Weights of a small GPT-style language model, trained from scratch on English Wikipedia.
Size: 11 layers, 7 heads of 64, MLP 1216 GeGLU, vocabulary 11190.
Training: a variant of Muon for these matrices, 5542 steps.
Each number is 128 + 24 x the weight over its row's rms, rounded and kept within 0 to 255. Layers, rows and columns count from 0. The size above them is the row's rms in percent of the matrix's.

# layer 6 MLP up, 1216x448, rms 0.051, rows 23-89, columns 160-191
size [ 95  98  96  98  99  91  97 102  99 100 100  93  99 102 103 102 100  95  99 105 101  95 104 116 101  97  94 101  94 102  98 103  97 111  95  95 103 103  96 107 108  91 101  95 101  99 101 101 105  95 102 104  92 106  97 110  98  98 104 102 101  98  98  96 101 109  98]
[[ 97 147 109 109 159  91 115  95 139 142 158 159 108 150 181 121 116 101 151 157 132 131  85 164 161 140 174 127 103  98 116  88]
 [ 42 141 100 114 135  80 177 187  79 110 141 105  95 105 126 147 106 105 144 100 133 157  79 140 111 130 139 127 123 134 165 127]
 [ 97 184 112 109 160 125 164 115 130 118 127 128 144 111 105 174 160 116 138 105 163 107 133  97 120 156 150 101 161 122 127 116]
 [121 124 132 110 100 122 123 160 138 154 149 114 135 123 125 124  99 119 120  87  91 114  92  85 146 193 145 113 124 123 142 111]
 [179 126 124 153 107 195 105 123 169  94 127 111  64 162  93 140 174 176 128 110 122 125 158  71  93 121 148 111 146 123 148 167]
 [108 122 119 138 168 176 137 125 113 170 103 137 113 122 127 129 147 116 135 125 178 151 131 101 177 129  98 118 116 157 133  94]
 [136 112 155 150 142 135 129  84 115 113 152 100 133 151 103 115 151 126 127  86 141 136 156 122 132 150 137 105 115 102 123  91]
 [109 112 117 108 109 132 121 144 138 117 136 107 111 130 162 125 100  84 113 108 140 134 149 150 117 134 122 120 118 127 142 170]
 [156 135 166  77 124 122 115 142 152 142 143 156 137 117  85 145 152 103 151 137  94 126 105 128 118  70 141  86 149 138  74  87]
 [135 138 152 120 140 131 131 115 112 151 135 148 113 114  78 124 152 124 129 104 140 158 101 147 141 125 107  89 108 140 125 114]
 [162 178 110 119 100 155 144 154 109 153 156 129 141 188 142 124 123 136 150 113  96 183 118 108 132 132 144 103 130 154 122 139]
 [119  85 111 128  76 132 114 137 154 118 104 163  86 135  93 137 157 125 129 148 111 135 150 107 117 117 123 135 134 105 120 107]
 [142 106 141  97 148 126 110 127 125 126 125 108 132  83 129 111 121 107 123 148 118 141 110 127 183 111 130 130 186 126  93 106]
 [103 125 151  96 115 132 179 127 132 173 109 111 134 125 112 136 145 112  89 134 149 105 171 137 143 135 148 109 105 136 121 120]
 [157 121 140 113 122 124 131 126 126  72 146 143  97 150 187 101 145 107  92 153 115 144 146 148  99 140 134 157 140 149 122  65]
 [177 119 152 111 110 110 107 137 116 151 118 105 133  99 120 126 199 121 120 130 114 161 107 126 128 118  85 160 128 168 151 138]
 [ 98 142 104  99 123 125 130 117 130 113 158 107 117 151 132 102 104 120 114  93 128 103 150 115 104 141 108 134 140 152 143 125]
 [118 150 130 151 114 113 118 112 152 158 158 176 151 121 116 102 183 125 124 104 114  90 113  81 136 120 116 156 135 137 102 130]
 [135 100 123 124 146 111 141  98 123 168  88 102 132 161 108 137 182 162 130 110 104 140 141 157  84 161  82 158 117 138 137 110]
 [138 132 136 104 134 151 131 132 102  92 134 141 153 121 144 136 164 132 116 121  91 126 141 136 112 156 143 123 122 155 160 132]
 [147 154  92 113 144 146  82 134  86 140 146 133 135 115 134 136 119  98  95 128 110 102 143 143 151 119 174 125 121 142 123 101]
 [103 152 133 135 126  87 114 142 159  92  94 111 142 130  73 155 126  93 110 173 104  71 108  96 105 146 140 136 125  96 140 107]
 [160 126  90 118 157 138 127 164 103 121 157  98 119 178 175 148 150 159 122 108 153 144 118 104 144 154  98 132 118 100 145 108]
 [151 144 135  91  96 118 122  73  64 107 107 134 141 149 122 120 105  89  76 139 122 117 137  98 145 135 122 136 134 189 133 149]
 [ 74 133 142 105 138  97 131 131 155 162 117 135 156 152  92 152 114 104 121 128 114 139 117 166  97 130 132 121 137 137 125 157]
 [127 150 145 148 152 112 119  77  94 146 163 138 107 124 117 136 103 144 107 122 125  99 161 104 123 167 130  75 129 110 122 152]
 [127 108 156 153  85 108  93  99 119 129 133 165 108 170  94 118 112 151 115 149 126 105 166  81 176 182 123 134 145 115 138 109]
 [126 118 118 108 147  98 107 111 180 137 101 103 144 145  93 128 148 121 117 133 117  77 118 136  96 117 109 155 131 155  92 151]
 [127 140 125 127 132 126 123 123 112 121 156 107 157 124 107 127  94 102 123 123 143  96 175 113 170 130  96 127 110 102  83 126]
 [106 136 116 154 101 107 107 143 111 129 111 160  93 176  86 170 125 143 151 124 174 144 118 129 113 107 134 116 104  96 118 101]
 [147 122 120 111 159 129 126 131 133  61 128 145 138 192 106 156 124 162 107 115 109 153  93  95 139 120 136 146 142 137 113 147]
 [122 154 125  90 102 121 158  82 140 134 135 118 149 127 143 130 110 125  84 116 145 148 133 158 125 138 133 136 133 148 172 120]
 [119 132 148  86 152 135 122  84 156 107 129 165 145 127 148 142 122 105 123 147 123 146  81 109 152 115 139 122 158 135 112 103]
 [123 151 117 117 103 134 132 115 154 108 119 131 163 115 145 154 113 125 114 154 162 145 117 140 137 124 150 156 142 141  78 105]
 [128 127 109  73 153 132 119 110 120 189 101 135 121 158 131 112 123 136 122 112 129 144  97 142 150 145 162 103  91 110  89 122]
 [114 104 164 151 104 103 129  97 136 163  75 113 124 155 111  87 124 120 137 140 101 147 174 133 146 182 149 131 134 137 138 187]
 [110 181 106 119 118 107 144 123 168 132 163 112 129 145 123 141  99 118 143  99 143 108 115 166 150  74 119 105 128 155 151 126]
 [131 134 171 119 126 105  89 123 154 118 132 116 107 178 121 139 115  93 153 166 141 147 108 155 148 172 105 169 121 111 144 120]
 [126  91 102  88 114 126 127 100 137 139 111 145 111 137 142 159 161 164 139 131 149 126 124 148 152 117 118 154  80 129 122 115]
 [138 132 158 141 119 119 139  71 139  95 147  99 103 133 110 131 130  99 124 146 109 156 132 125 100 131  73  85 116 120 168 130]
 [105 104 147 110 102 110 107 140 120 129 107 128  88 134 125  96 110 121 159 164 173 120 169 110 171 135 122 159 116 156 128  96]
 [142  92 143 122 108  96 137 147 116  89 136  85 191 194  99 160  92 125 132 102 140 112 128 141 126 122 131 189 167 193 134  97]
 [105 145 139 117 158 129 105 105 132 147 110 142 134 115 136 126  89 124 130 172 181 101 120 129 121  78 127 111 118 101 103 135]
 [129 103 120 163 147 153 123 106 119 115 108 185 147 133 176 174 128 170 149 125 125 165 114 176 139 101 138 175 160 149 150 144]
 [137 115 144 129  85 123 126 112 176 110 127 140 150 131 157 102 118 110 119 157 106 108 115 115 140 134 126 140 142 119 123 171]
 [147 130 105 133 111 166 119 143  92 116 106 113 134 108 127  72 136 113 149  92  87 115 133 155 148 111 132 148  95 120 136 136]
 [142 123 104 113 159 152 122 125 156 111 131 100 150 136 113 144 117 136 131 129 118  63 160 184 139 150 131  88 161 157 111 139]
 [197  81 137 143 118 106 138 135 100 132 192 130 106 111 123 133 144 105 143 121 137 140 139 140 119 146 173  96 142  96 126 165]
 [184 123 120 148 118 104 141 186 148 136 123 114 119 134 123 131 170 156  70 130 132  71 153 128 129 131 123 144  87 148 131 147]
 [ 92  86 144 150 101 132 185 108 137  80 115 168 119 139 143 118 134 121 134 149 161 102 104 127 118 104 137  99 131 121 108 130]
 [112 103 151 135 117 129 122 131 123 155 132 157 163 166 156 153 148 127 131 145 105 151 133 137 103 145 131 115 108 190 132 140]
 [162 129 126 111 122 177 134 134  96 100 141 130 159 120  70 138 111 144  90 119 127 136 137  76 116 132 131 136  88 134 151 132]
 [152  96 136 133 106 125 117 161 145 149 131 123 162 149 144 111 111 120 120 136 161  81 105 124 143 105  91 123 104 138 155 134]
 [129 138 141 106 138 111 146 130 140 169 114 145  92 130 139 163 143 167 127 144 137 127 174 142 166 113 145 114 182 161 102 130]
 [145 142 151 140 141 134 128 141 120 123 125 116 106 124  94 115 168 131 146 135 132 131 137  69 148 134 167  92 115 121 141 119]
 [130 120 103 136 137  89 105 134 159 112  78 132 140 131 106 135 119  82 114 131 134 132 148 123 144 102 133 126 151 158 104 108]
 [173 158 187 116 182 152  96 127 109 118 141  81 165 149 135 134 116 142  87  86 148 132 125 175 164 112 114 115 111 150 147 122]
 [156 117 102 121  93 141 128 119 142  81 122 183 126 157 139  82 148 144 128 156 159 129 169 116 176 151 134 125 120 111 107 153]
 [166 101  86 147 126 164 102  86  94 127 119 162 131 117 122 126 120 127 135 116 118 152  94 116 164 143 112 128 159 126 117 130]
 [ 81 138 125 153 140 154  87 186 158 134  92 131 111 192 119 123 110 134 146 140 112 131 114 129 118 137 148 121 118 122 143 108]
 [118 126 148 111 113 155  48 172 116 136 137 157 103 111 124 139 145 127 135 123 132 102 138 148  94 172 110 137  86 131  94  94]
 [123 119 122 115 173 148 147 123 110 134  67 125 134 162 140 160 153 135 147 126 147 174 154 111 151 112 130  96 138 148 118 136]
 [133  85 180 137 136 152 148  93 131 130 106 148 124 152 183 108 106  82 109 141  91 158  90 109 128 114 141 107 124 172 129 185]
 [136 109 138 146 134  98 139 141 116 125 109 139 102 124 129 142 124 145 168 123 129 114  90 129 157 147 106 135 107 160 145 114]
 [114 178  93 166 125 122 150 144  88 116 137  78 134 102 118 102 160 148 148  76 133 141  96  99 139  86 106 112 136  72  81 103]
 [126 131 143 149 112 102 147 143 144 122 104  89 141 120 129 127 152 101 126 155 143 117  80 162 139 132  89 131 104 115 129 111]
 [177 120 144 112 148 124 119 105 123 127 119 136 132 142 142 170  95 190 116 117 156 112 116 150 163 134 120 147 154 154  98 139]]
# layer 6 MLP down (transposed), 1216x448, rms 0.0455, rows 23-89, columns 160-191
size [ 96  95  97  97  97  92  97 101  99 103  96  96 100 100 106 102 101  93 103 104 101  99 102 105 109 101  94  98  97 101  99 103 100 108  95  96 105 103  96 104 107  98  99  98  98 100 104 100 101  97 101 102  92 103 101 106  95  98 104 103 101  98  98  98 102 107  99]
[[195  72 154 123 109 116  86  87  98 127 145 139 128 115 107 137 138 187 141 134 114 157 148 118 108 172 135 154 152 157 132 160]
 [177 121 144 105 121 143 138 133 115 137 142  85 113 103 147  86 179 130 148 160 138  85 152 123 120 136 111 157 159 131 115 134]
 [ 81 144 138 119  87  95 125 120 169 141 121  75 175 134 124 112  93 133  99 127 100 148  92 132 114 157 150 153 112  91 120 158]
 [145 122 139 133 147 109 147 108 151 160  87  80 114 153 128 126 121 124 127 117 144 113 173 111 169  73  91 110 100 113 123 130]
 [107 123 137 141 106 110 128 139 130 143 147 100 127 144 167 173  94 114 142 140 148 114  89 169 173 105  96 136 143 147 141 155]
 [129 122 144 116 131 130  93 104 174 119 127 111 134 138 129 116 127 152 183 135 122  97 164 148  77 148  90 150 132 146 132 149]
 [117 138  72 138 107 187 124 141 131  81  96 136 126 125  63 106 151 137 181 140 119 100 102 148 115 103  89 141 135 150 135 140]
 [179 180 132 108 110 170 140 113 161  83 101 133  93 120  87  86 144  92  95 105 158  93 149 130  85 106 172  73 159 136 147 165]
 [ 92 149 133  97 113  87 137 148 133 108 143 130 127 150 168 128 129 120 139 106 162  89 150 136  97 139 120 133 121 150  91 117]
 [161 165 133 141  94 137 124 170 152 139 134 121 176 124 115 175 138  78 148 106 121 117 128 154 174 110 116 136 121 126 106  99]
 [119  93 127 148 146  69 130 140 120 116  98 167 124  81 133 138 121 144  66 210 115 127  93 138 146 135  91 113 124 149 124 107]
 [101 108 135  92 158 167 142 156 140 138  84  93 155 108 115 145 108 143 140  68 123 129  79 216 117 192 106  97 159 148 170 122]
 [127 121 158 139 108 116 150 139  86 121  87 135 157 147 148 153  97 136 135 123 104 121 145 139  90 142  85 155 125 162 158  97]
 [158 107 151 103 150 133 106  98 175 148 106 134 131 128 125  93 131 136 117 133  96 119 131 127  89 127  96  87 102 131 134  78]
 [ 99 112 127 112 132 146  98 110 135  88 101 126 114 105 178 101 141 139 109 115 122 114 131 149 101 165 143 149 131 160 156 144]
 [130 117 179  97 123  92 127 123 108 120 174 110 123 162  93 153 120 156 124 162 143 174 127 119 103 121 172 119 155 131 100 149]
 [158 112 143 201 129 131 129  96 163 136 138 119  94 125 162 129 142 142 109 167 127 138 117 164 143 141 119 136  97 138  91 123]
 [111 167 106  76 130 101 143 153 128 100 153  99 120 130 109 154  79 175 109 188 113 100 146 151 130 107 174 161 130 104 141 145]
 [132 123 124  93 162 130 121 141 112 128 162 115 118 158 115 145 183 140 119 125 133 118 101  49 128 123 151 166 110 129 128 156]
 [125 135 105 140 132 152 145 135 159 116 133 149 133 140 120 142 131  95 126 126 166 114 111 124  86 100 169 110 111 130 146 127]
 [127 132 153 115 128 126 126 106 120 140 133 126 120 112 128 114  98 153 132 124 111 120 153 121 144 117 140 128 120 115  82 153]
 [174 114 123 131 119 137 109 151 153  67 180 100 102 111 126 129  94 138 128 112 135 159  43 168 139  89 125 181 160 114 125 147]
 [138 122  94 124 155 139 144 110 135 174 152 134 105 150 128 138 125 151 134  98 175  77 145 158 144 145 115 103 137 132 140 145]
 [129 149 137 100  69 147 150  96 159 155  64 163 112 150  93 100 134 147 122  88 159  97 139  92 123 106 171  80 126 137 152 116]
 [147 111 164 123  98 146 150 120 115 141 126 124 127  99  91 156 147 148 153 122 131 145 152 159 131 118 112  96 147 140 148 130]
 [147  95 167 108 140 156 140 127 152 141  82 131 138 130 122 157 133 140 147  93 133 122  79 130 116  91  85 138 118 144 123 139]
 [155 123  93 100 155 132 157 128 146 115 130 150 106 113 136  96 110 110 142 130 142 137 151 149  81 135 141 105 164 140  90 140]
 [139 155  99 148 134 157 107 167  89  96 128 122 125 104 130 126 126 124 118 144 139 189 146  92 152  81 128 108 134 114 180  85]
 [ 97 150 111 117 134 123  95 116 101 122 103 143 119 125  91 146 161 121 153  93 109 124 143 123  72  91 113 105 101 163 124 109]
 [161 183 119 129 148 141 146 151 110 124 168 122 128 115 143 140 137 119 124  79 139  97 112 150 116 173 110 182 139 133  98 128]
 [185 119 107 134 131 128 124 111 127  73 151 113 121 139  89 126 148 116 135 118  99 137  89 132 112 107 142 152 105 101 134 151]
 [166 114 117 132 158  94 159 144 176 108 116 106 107 119 158  84  93  92 125 151 104 102 127 103 120 120  92 174 127 115 135 129]
 [113  88  67 144 135 115 107 131 158 177 111 209 166 162 195 113  98 147  89 165 156  80 130  83  87 124  97 127 142 135  86 116]
 [ 95 105 102 110 103 139 128 110 140  90 159 126 161 122 114 112 165 164  84 117 173 108 126 111  95 125 158 116 188  86 152  92]
 [149 161 134 106  90 142 136 129 150 120 127 150  80 107  88 119 120  99 155 108  88 142 141 127 133 141 130 106 129 146 133 155]
 [122 153 124 120 136 108 121 114 141 113 140 175 155 145 108 121 117 116  98 162 153 153 146 107 106  97  98 114 116  87 102  84]
 [ 99 122 159 121 150  97 122 124 116 160 156 127  94  79 186 137 135 103 126 142  64 148 138 110  84 115 108 114  96 128 129 176]
 [ 88 118 115  96 161 127 143 124 153 118 138 135 126 118 123 132 130 105 115  91 104 121 116 179 130 107 135 125 116 132 137 136]
 [154 148 129 170 145 131 147 162 122  96 110 118 117 123 164 102  86  99 107  98 110 127 136  58  99 163 145 130 161 157 110 117]
 [ 80 107 105 110 130 131 127 169 126  92 143 150 123 128 167 126 136 116 145 104 117 129 149 142  82 129 136 146 103 142 133 112]
 [126 139 157 155 137 154 144 124 137 120 134 136 122 119 145 110 117 104 152 121 165 133 107 139  94 112 143 154 145  90 137 146]
 [118 157 134 145 114 163 115 166 113 146 119 130 116  94 110  99 149 173 132 139 111 118 124 167 101 138 146 116  69  93 119 176]
 [ 88 131 100  90 129 120 146 150 128 137 124 128 142 105 153 125 101 129 124 130  86 164 132 172 143 134 116  89 113 158 152 131]
 [142 178 144 120 136 134 130 100 128 159  89 129  86  98 133  82 137 117 126 120 103 161 152 113 125 163  89 101 114 134 110 145]
 [ 93 147 152  93 155 103 119 125 127 143  78 132 123 152 105  83 108 112 124  97 147 138 132 108 124 144 144 143 118 142 103 154]
 [121 133 153 112 150 131 152 170 190  96 109 154 110 162 153 183 111 143 125 124 158  97 105 121 107 127  90 101 150 117 100 114]
 [134 135  98 133 142 125 149 121 158 162  91 129 123 155 113 103 126  60 117 130  74 119 113 106 103 117  84 116  97 135 124 114]
 [127 135  90 132 166 142  79 140 148 165 132 199 148 123 128 158 119 161 136 114 137 137 123 155 163  99 149 176 127 132 134 162]
 [170  63  99 127  98 118 160 125 150 120 137 150 119 121 124 121  90  99 152  98  98 140 118 129 147 139 134 130 144 141 135 109]
 [ 88 132 142 113 101 151 130  93 157 136  98 118  90 114 166 134 136 137 133 137 120  82 112 100 129 152 120 114 157 134 125 138]
 [152  80 122 144 142  98  97 136 106 125 142 161 149 148 104 158 132 151  73 119 137 118 136 140  85 139 100 103 129  86  64 127]
 [ 42  96 153 142 154  87 146 126  99 148 107 152 137 160 149 126 114 121 133 114 118  90 123 162 139  64 153  71 116  97 141  99]
 [113 162  98 136 134 119 136 107 105 156  99 120 160 117 127 150 145 124 104 121  96 125 121 112 129 152 143 117 111  69 119 166]
 [110  57 115 135 119 166  94 135 114 164 103  91 121 111 118 144  90 164 158  92 106 128 114 131 126 163 121 147 142 111 128 119]
 [124 100  93 107 105 122 144 135 157 106 144 126  79 153 169 125 117 115 130 142 126  62 156 163 146 152 119 134 109 131 143  96]
 [ 98  95  92 134 161 126 163 150 123 133 131 117 168  86 110 129 133 156 145  96 141 130 164 113 159  96 123 144 124 173 144 105]
 [104 115 157 112 134 105 128 166 123 155 158 161 114  84 121 129 120  66 131  93 133 149 166 153 114 121  90 100 151 132 146 153]
 [123 137 117 147 120 139 153 122 118 121 149  96  98 159 115 151  93 116 133 102 116 158  95 106  91 108 154 158 136 110 179 128]
 [126 137 121 130 127 129 113 106 137 157 147 135 135 134  80 140 151 143 114 154 168 168 119 158 127 127 124 143  88 108 127 169]
 [111 110 123 141 130 140 151 107 163 129 108 162 148 112 134 145 106 156 134 101 150  88 156 154 150  68 129 113 110 124 169 136]
 [127  96 109 134 111 144 127 149 149 136 127 118 110  73 108 110 131 120 142 120 158 118  94 114 172 131 143 115  95 136 108 122]
 [158  97 149 134  79 103 167 122 133 114 162 128 129 162 112  71 124 138 126 128  82 133 137 120 128 127 100 140 112 132 133 138]
 [130 164 157 139 123 131 137 121 117 128 168 123 149  88  84 109 141 145 144 142 150 137 167 141 117 120 129 112 132 129 126 120]
 [118 128 155 165 116 127  92 147 176 122 140  97 128 148 182 155 132 134 108 116 117 110 106 150 139 150 151 105 104 144 104 167]
 [153 124  64 113 128  86 174 164 120 137 119 127 159 106 149 115 112 144  99 158 123 132  86 143 118 162 122 141 147 152 161 135]
 [136 108  92 131 140 109 136 125 118  91  83 116 115  95 150 148  88 119 118 167  84  77 102 202 139 124 114 124 100 151 150 114]
 [124 136 127 115 114 100 142 142 145 111 155 114  71 127 125  74  89  95 167 141 137 140 122 144 109 121 115 123 139 112 132 133]]
# layer 6 MLP gate, 1216x448, rms 0.0488, rows 24-89, columns 160-191
size [102 101 104  96  95  99 104 102 100 100  94  97 103 100 100 101 101 102  99 100  99 102 102 100  92  99  94  96 101 101 103  98 100  99  99 102 101  96  96 101  96 104 101 103  94 102  97 104 101 102 103  98 108 102 106 100  99 103  96  99 104  97  98  97 104 101]
[[104 131 131 162  87 144 105 102  89 139 152 122 148 105  84 127 126 154 131 104 103 141  86 128 120 127 145 149 133 137 138 116]
 [152 131  98  71 129 126 109 133 178 141 136 117 138 121 139  97 163 103 106 124 109 146 104 128 106 114 110 131 173 105 115 164]
 [168 116 146 161 154 165 104 122 165  90 111 122  90 108  77 127 107 166 128 131 126 142  95 131 157  95 141 100 129 116 149 164]
 [155 143 114 118  98 114 129 148 134 111 109 116 138 148 144 119 145 120 162 124 123 110 107 102 152 113 119 168  88 171 111 146]
 [128 130 137 134 135 116 137 150 147 128  85  94 107 119 103 137 159 115 135 107 115 136 126 204  97 137 105 128 162 138 118 164]
 [130 154 119 158 100  99  88 146 117 113  79 123 113 104 131 169 156 117 115 140  84  89 154 172 128  80 164 115 132 138 143 155]
 [111 111 147 129 155 149 108  91 136 106 114 138 168 129 139 103 113 102 196 122 120 158 163 112 153 110 101 138 123  58 118 130]
 [ 98 123 116 122  96 131 116 134 117 126 119 133 110 129 121 110 116 118 109 101 163  81 109 116  84 112 149 119 146 120  78 150]
 [ 97 146 163 117 131 112 121 136 152 158 131 114 145 162 137 111 136 108 184 162 122 125 156 121 163 151 135 141 146  96 159 148]
 [ 98 134 142 114 148 137 151 133 118 102 116 118 176 122 142 131 111 106 112 151 134  95 125 126 149 113 100 128 136 128 145 135]
 [147 141 148 107 176 166 164 134 122 102 134 126 158 129 125 144 117 139 140  82  93 166 106 133 122 186 118 107 105 131 147 172]
 [132 129  79 120 129  98 140 136 153 159 138 126 116  99  95 122 139 128 152 146 114 144 120 103 134 103 170  88 122 106  89 153]
 [109 125 101 153 122  83 140 137 143 156 159  97 144 153 146 164 105  98 127 138 145 118 167 143 113 135 137 159 160 126  91 111]
 [131 152 151 134 205 115 123 103  99 148 124 142  86 124 126 145 142 117 143 158  96 111 124 129 123 104 106 147 166 120 171 127]
 [102 114 112 132 124 137 160 115 154  99  86 109 102 126 136 142 109  93 156 119 125 152 113 147 104 120  80  97 122 118 112 101]
 [116 112 139  81 153 177 140 121 112 105 132 119 129 120 110 114 116 126 135 163 174 122 116 128 101 123  83 126 140 116 125  99]
 [166 111 107 180 131 102 151 137 158 124 115 120 128  98 112 129 167 137 157  96 151 128 106 134 146 128 142 124 137 136 107 107]
 [ 99 130 130  84 160  92 198 118 147 161  77 114 124  96 131 147 130  94 166 115  90 157 179 174 107 166 139  89 129 176 133 126]
 [127 120  59 150  92 104  98 129 148 166 110 101 123 161 140 104 127 135  99 137 133 152 127 154 119 116 115 157 173 135 133 138]
 [118  51 134 159 128 112 151 135 147  76 163 142 140 119 113 122 148  95 140 142 142 137 145 101 129 127 107 131 144 159 112 182]
 [152 108 115 173 123 134  63 127 178 153  93 120 134  98 126 160 117 153 128 111 166 128 107 129 153 122 157 122 122 103 119  77]
 [ 87 128 138 118 129 115 161 110 100 149 158 144 164 127  96 117 102 121 124  98 161 102 147  84 151 115 139 122 113 154  65 156]
 [109 142 138 120 149 109 139 127 165 157 139 121 153 117  92 131 147 176 105 128 118  70  85 124 116 145 115 133 119  91 148 116]
 [ 66 129 139 151 125 123 137 117 155 142 112 171 121 141  99 143 147  84 119 129 146 113 115 172 115 143 158 123 144 153 139 144]
 [111 136 104 135 149 172  85 169 139 158 146 108 108 143 141 105 149 109 145 147 110 123 127 113 109 123  87 163 141 121 133 130]
 [ 95 136 144 174 101 132 122 141 141  99 126 108 188 149 105 132 113 129 132 113 105 151 124 168 124 131 145  98 128 124 155 115]
 [ 88 144  98 132 114 162 119 156 132 123 151 105 119 140 128 150 107 167 140 181 114 159 121  82 129  97 150 119 146 167  93 136]
 [137 157 149 123 124  40 114  85  72 166 165 130 149  98 121 133  97 127 123 113 139 135 128 127  90 139 169 123 125 174 103 119]
 [ 84 132 118 170  96 113 138 121 179 112 119 135 122 172 107 117 128 136 101 157 114  76  83 110 121 140 112 145 101 119 145 100]
 [108 112 124 108 174  96 124 111 156 132 115 170 149 131 139 145 107 127 156 159 107 150 159 152 138 155 135 144 173 154 145 121]
 [139 122 139 133 188 145 104 115 139 128 123  95 153 147  89 145 172 165 119 146 103 114 122 108 107 124 160  84 120 107  91 191]
 [118 125 118 136 107  87 109 101 135 130 145 149 107 126 108  93 111 150 111 129 117  99 132 137 138 113  96  92  91 156 121 123]
 [126 141  92 117 121 105 156 115 141 114 111 109 139  93 103 150 137 144 111 102 112  96 122 137 133 121  89 102 147 111 120 167]
 [108 111 120 116 116 125 127 151 128 124 135 128 123 153  90 128 148 149 117 121 118  97 142 156  78 118  62  98  88 163 163 131]
 [119 116 141 175 103 121 140 135 136 178 151  88 137 125 139  92 131 106 169 114 110 158 101 148 159 126 132 131 141 157 171 170]
 [120 120 123  84  96 132 144  89 129 127 124 153 102 140 135 150 133 117 166 126  82 128 119 134  49 118 112  87 126 106 186 113]
 [105 106 125 148 100 123  94 162 164 137 141 141 184 143  99 107 102 126 112 109 139 128 148 114 141 145 133 117 159 132 142 132]
 [120 141 104 178 120 123 125  98 161 131 134  95 118 137 121 124 133 124  59 127 122 115  98 114 108 130 157 124 141 133 153 136]
 [117 124 162 157 110 100 106 104 134 161 107 118  63 151 142 164  91 154 134 207 113 138  71 129 159 146  93  88 141 132 141 149]
 [158 146 176 120 107 115 105 113 154  86 110 151 109 121 149 127 155  84 131 123 151 149 143 148 135 104 144 119 170 130 120 125]
 [148 113  93 129 144 129 157 125 103 143 110 130 153 134 151 183 107  96 129 127 144 110 141 102 134 115 110 156 148 142 137 118]
 [110 109 138 167 113 143 136 130  82 152 156 125 134 145 139 123 120 125 148 131 138 130 113 142  87 185 151 118 152 151 163 169]
 [121  90 127 121 177 119 122 143 155 168 140 106 187 124 177 151 127 148 159 138 130 139 102 110 127 151 152 116 154  99 134 127]
 [164 130 130 113  97 135 143 107 110 145 147 127 171 104 120 135 148 125 127 107 157 126  90 142 128 146 144 122  91 147 157 112]
 [101 122 129 103 165 162 171  85 125 115 141 127 142 139  83 133 152 143 114 151 157 159 138 120 144 120  81 130 177 182 130 156]
 [117 162 121  88 114  96 118 139 149 142 113 135 135 166 153 109 135 108 138  94 127 166 156 125 130 136 131 137  91 118 125 132]
 [ 97 118 109 132 126 106 137 156 122  85  98 121  91 108  89  94 126 110 147 128 116 150 111 146 136 155 110 116 116 133  98 129]
 [147 127 133 137 119 130 117 163  84  91 119 143 103 159  97 130 135 126 141 102 121 143  96 125 121 111 133 135 130 106  85 174]
 [ 75  77  87 130 127 172 104 108 160 138 106 110 183 142 150 130 141 131 142 111  93  70  88 131 150 127 114 139 137  99  80 131]
 [132  99  96 122  92 147 129 163 178 125 162 130 127  94 164 139 160 167 181 106 134  87 144 117 139 110 151 161 149 158  89 117]
 [109 165 161 103 141 131 155 156 112 128  78 127 176  91 126 147 101 127 128  93 151 147 149  92 117 155 136  87  92 120 101  98]
 [149 123 118 139  89 141 140 146 117  93  91 136 133 142 132 144  80 129 104 108 159 165  81 116 120 140 120 142 133 192 141 122]
 [163 138 106 173 126 144 133 128 121  92 172 162 119 129 147 155  99 110 127 144 128 111 171 102 141 120 127 146 116 120  85 131]
 [135  74  81 119 134 137 151 109 165 118 118 130  88 136 179  95  98 101 165 160  84 103 169 107 154 155 104 156 128 123 144 128]
 [137 127  99  83  85 111 108 130 146 110  88 126 153  87 104 140 100 168 128 124 122 113  88 128 148 126 121 158  77 186  78 112]
 [121 115  98 143 121 126 139 144 131 127 159  99 105 154 193 119 136 122 111 115 128 137 113 131 176 137 117 110 165 118 111 214]
 [147 109 128  86 144  94 143 131 155  99 146 133 116 136 139 149 120 136 140 132 157 158 141 148 127 120 134 138 132 145 132 140]
 [123 129 133  88 116 144 153  98 136 170 130 111 146 141 116 112 151 140 107  89  92 109 169 125 127 109 106 136 108 174 107 142]
 [146 130 102 142  98 117 143 120 114 134 132 170 170  91 141 139 108  84 122 130 118 125 132 151 141 144 114  96 137 138 157 117]
 [120 122 126 131  97 131 145 141 161 139 116 102 166 170  91  89 138 113 108 123 136 165 131 134 113 105 185 153 160 133 145 148]
 [108 107 132 151 103 137  88 178 178 145  82 166 102 152 127 166 132 115 127  75 153 114 139  97  67 159 147 116 120 137 125  97]
 [152 168 109 145 131 125 135 146 170 135 147  92 115 127  99 152  80 124  97 114 105 139 101 162 119 130 156 175  86 115 157 128]
 [150 123 134 155 173 101 108 183 176 127 110 120 103 127 134 125 112 117 107 105 115 131 118 113 153  90 131 101 169  95  58 115]
 [158 130 176 139 108 143 211 116 109 106 214 138 100 151 133 135 145 110 165 118 133 114 148 101 126 101  68 126 155  97  78  94]
 [116 146 163  98 163 137 140 141 153 100 146 147 119 106 164 142 138  98 148 162 119 137 153  97 144  83  95 162 156 135 125 169]
 [ 68 112 134 123 151  74 133 153 128 112 109 135  96 111 144 131 163  84 140 154 107 129  96  98 113 139 159 131 145 118 161 142]]